config = dict(
    n_layer=9,
    d_model=96,
    n_head=3,
    n_kv_head=3,
    head_dim=32,
    d_mlp=384,
    vocab_size=2048,
    activation='tanh_gelu',
    norm='layernorm',
    norm_place='pre',
    norm_eps=1e-05,
    positions='learned',
    qk_norm=False,
    attn_scale=0.177,
    bias='all',
    tie_embeddings=True,
    parallel_block=False,
    init='normal',
    init_std_qkv=0.0617,
    init_std_o=0.0,
    init_std_up=0.0617,
    init_std_down=0.0,
    optimizer='soap_variant',
    lr=0.00479,
    beta1=0.95,
    beta2=0.95,
    weight_decay=0.04,
    lr_head=0.00711,
    grad_clip=1.0,
    warmup_steps=200,
    schedule='wsd',
    decay_fraction=0.862,
    decay_shape='linear',
    final_lr_fraction=0.1,
    batch_tokens=16384,
    seq_len=256,
    doc_mask=True,
    train_tokens=95340000,
    steps=5820,
    dataset='wikipedia_en',
)
Each number is 500 + 25 x the weight over its row's rms, rounded and kept within 0 to 999. Layers, rows and columns count from 0. Numbers have three digits each. The size before them is the row's rms in percent of the matrix's.

# layer 4 attention query, 96x96, rms 0.198, rows 0-95, columns 32-63
092:519547515510481514515539542482494504516466475558472522554487515470501467505492459513499496473509
105:478515514499508498504517514523446467511532490487509471457501449565487523477486472493437512515538
087:481492488501493486451442471482503507434486520562493520520510484508510504481511463488556532512459
092:499525493469499474501510459505448484525508469463480497486511495521540469521496502488532463474492
093:478517503508493522493478484485477499520522535484444520468485443503504523511501539481505500475505
103:531501512516511543538512459528493458473476427499520482483491501483499501487539513491524535477533
089:535510519533520467491495523543477550498474516469545498474495483488510505485511500497486485494503
102:487538455512499528486475501524517498440478493562511507469483490479504502525484494473514472518492
081:484546498546543485445495472439478530553526470489518509540502460488494505489525461486510527511497
099:467536481487514499477514499537493455463566572524538542515491477491476532495484514516538494520491
107:501504484523520455541450507506450505485498479523507483515479506500514489552501512544487500527522
101:492487424496515471501513534534473498471482546498552474502519509493478493507494502491432515540527
100:477497488527557491502545521495471441558494529492515504478469486517495512540499469504521506521512
094:533558513531520514492497540527468480474507509516522493509491490493488499483550517533447528532520
096:490521515533495531501496503489506488485526503530516456473518484516499489508492470480513503523572
094:536535470513492498525513512535469513485527571480468502528483507537511452457499513526501523501510
104:474511508492497503517452520499497490505534516498556469486481527497514483527484477474544476535444
093:499561475513524474510497503502498488470489495494491535481516520513504519525539483474538526459525
100:451473497504491531480522509543479460507545452461513493506491504484471530514477499496526504463515
098:522479486477496532502505481459500499514479468524519530542493508482528467520507501491490503527453
098:507465429498500486512494486485498521507528497534496508534500496475497521504477488517478508495505
090:468536499519514515469538503498505547481524470482489468517524505480504506469511495497450482473486
091:506537472529528508479519559493515522505501534466481432439496476501520489461506470508496509489501
088:499515538511477511501499481515461469496511537499481521496539499536519511464476503454486519471493
100:514513479495547516471516475516514470476484518514496472475551533476504550512547494493493539471490
109:480505519534499468494479511536478505447465546512508509510469516516555499524460541517464482495495
085:501530541440506483474482488525518532548493495484520505482494480483523494514488520469489505507549
094:480508506507484484477520494544503468503504484488516531475552498527497492496493503442516492550482
093:534467523531554467478544502501576489474487458460483534499484455468514448489500454499466495500525
091:465505513485506542503527519513530508551492477529484481446533501513510483473548495474478536511484
094:438503459531501508516453486516500587456493532511476492488460517469492481504461535494501480529491
098:489567485481467515506451527492508469526489480531479532521445536488519512513503521473517476477470
098:521538482539522520505529465478470507541528468509528499475491498463478476493487521528507559505489
102:512516501473504479501532505521516496531498507479471478528544526463503514518542481541431498453499
109:496432508530515504464503487507476502478468497534471439483510548496468491525484494489489530511488
111:474484474510511528529465509492503490448529522477496453529545486490481488474487535514491443497531
110:495523482499483576492495490530470520463513515469475520463469494526497514478507538511508470494504
105:440550528521494462491465490479437529511538521464501534545489508488492516534489519469523512519490
104:506501541505522482531486472542535548526548507496494441469484484514543514502506512522544509506470
105:486494551529505484500517516473487505541528502509568489511515508533499510515510486498545520515476
119:466446512522511505538534500477526492498513486552559485543498529482517514524502511504463478482511
107:511509524530492486466529505525471523503534532482513444473494478508513487476498506511489481514485
101:470522465522527492528495545508507457464479518489548543443509506521509533520461496527506490530479
112:461484537519501494480465511530516504479491497490538526519478508517497499483498491492506479480521
111:491508539485521469484521498452510527468480449526524482505531512501492517499550470507523477525489
103:479498485547480478539494505502535486490502484511486495476496522525518490469535479501500482476580
111:526514506484491490487526464478481512477476454450536501521496464475517476542474468514497539508501
103:524494521488552457510487480530449497487521466477436444538465513517519526538490529503491474482547
111:433528477463510469494518474526516472528534488464454549509456529571496471516475519518520480547522
100:513478537514485494505510511467531462451507503538506485501538523492529486481494498514478531515516
115:513468510510498489484501498507508497468537498472455587495501515513479483462505505514525503541463
106:477463521553489495551468544482493516560485475472490456508506483506459514531491519489555503526528
107:518526447541508503480493498463490497502487469489531472535481478482490487505542501499496559558515
096:487444537465521493528494516484509515493508454530492518517505523523490513494460494518491532502464
107:486458491503462430527456531508494480483506517484461484537482515497487522508448501489490507492514
099:495524500460481482487537488454491511482530495517507510494508463503518476483463475510494530501498
105:487493470517521512534499462496544506468491488467482470489505512521468515482491444484465498495504
096:497493517527546457516513529499521489485484485463494508484502469471538510491499474536487515510480
111:525505516485503496529494487511542459524525522529501513537486527485470455521489459526519460513501
109:543473442444474492510504466458504529467475469521530510532487481513511486480511450504523503522490
109:516501500474506521540534530487471520516453486508510507540464493501485485485517471485513475515485
108:454510518488479516498464442548499468536474561509521492500516498506544548471477473514467491502511
107:528527537496467552555502524524462509477486433518469498541495481483507482485528518491478511511543
098:430448441489494542447507479504491490496529496503461505502507503496457486501506539493513488516475
099:506470516513451489492464511535487541532539493478528484500478459466540515490493498527483483531500
092:472462481492533495491497499463473459477495504474515481555519473536477502489487504556494518479503
100:537500525497482481511517491486522512508525419462493481509493474494465494459525455508498511517489
091:486514473496481508497525486492513501540500471486539503529523563479487478512497469468496536502516
096:468491512538517536555507530487515480503488498452496498508475475506510507484516465535494482506532
094:496474508525522498507522500516492550484534492492471484525464487493514532492472525477473480528512
100:466528514537456524540534522564506503514492468474512486528488514486472487489557525470499492514507
105:458531499545471518496523544542519536500438481489477491505452504530496501495511521491515470528513
099:480523481480467539537483520469536509474510532499518476503508481498491488510479504473513453508498
085:518492487480479523527484509475495504521489502527514533520439473474441513511511465511515479479536
106:530520503496540510472497536505498505458530540500486485467556431508491513445514488490479497489539
106:498486503482528464441522488478525492442488528521527528478539486503518500467498480513486510498495
106:475465535500529493505516498479512509529488487528446524513521523476490492502484496486512476508539
130:462484478479461553554526501495491533495504488494511473514478499503524534463487497486482460494501
091:519513457484531457515483511525529490518486494466491538503527507528484527518489506489473544521492
094:540516490503507465484442480505440456521499545475491444501491477491482474514503461506475502522489
083:510524470456491503517548501486475488565531516479532511501475487533502483512480488513531489496536
100:511484528476539507483444522445505477473532493518484521496514497533477502476477466475507523479498
104:540527470462511477517496493523477451474529513548508491474531511490475492529504468499510497508493
102:442479514554520437494509544482482495528503482465519481474542443501510496485510480482474484490528
085:523513495519468480530472482486486465492451520496510524503492510538511466508507525520457530513478
099:455514523522488494523533476510493539501469497451472484490448526508512467513520543510519449489504
092:496522516524490477472474478512534502507504487437477508490471541543521496513531498515550493503471
103:481488525485464515502498513484520491523466460532496511571504504502462530523512457515502479540490
100:518441536494458468516494519500509549471474472505520491515464514523465522544492494468483447522492
100:559445498475537460464514471494506506545527466499528535524484473518479488503461492513486499516526
097:494483496502508506499496515497554503484555547496537457498504497449493488489498499520507485501510
092:504452485496522515498544506481522530493469420520472468561533475449492485538516508537507496500488
095:476494520495538501529531463479558495484461511529490512450532506522510491496486513485496464512542
091:505451455501502517510522495510501474471509548527506478522505472510509485491491505513499512503499
083:510483469446477523514541475477515496519491542447490498511489495485537472476467541483497508480480
089:524471503480533495473501436520455492506537489486497489484524507488467493498494534515507507551517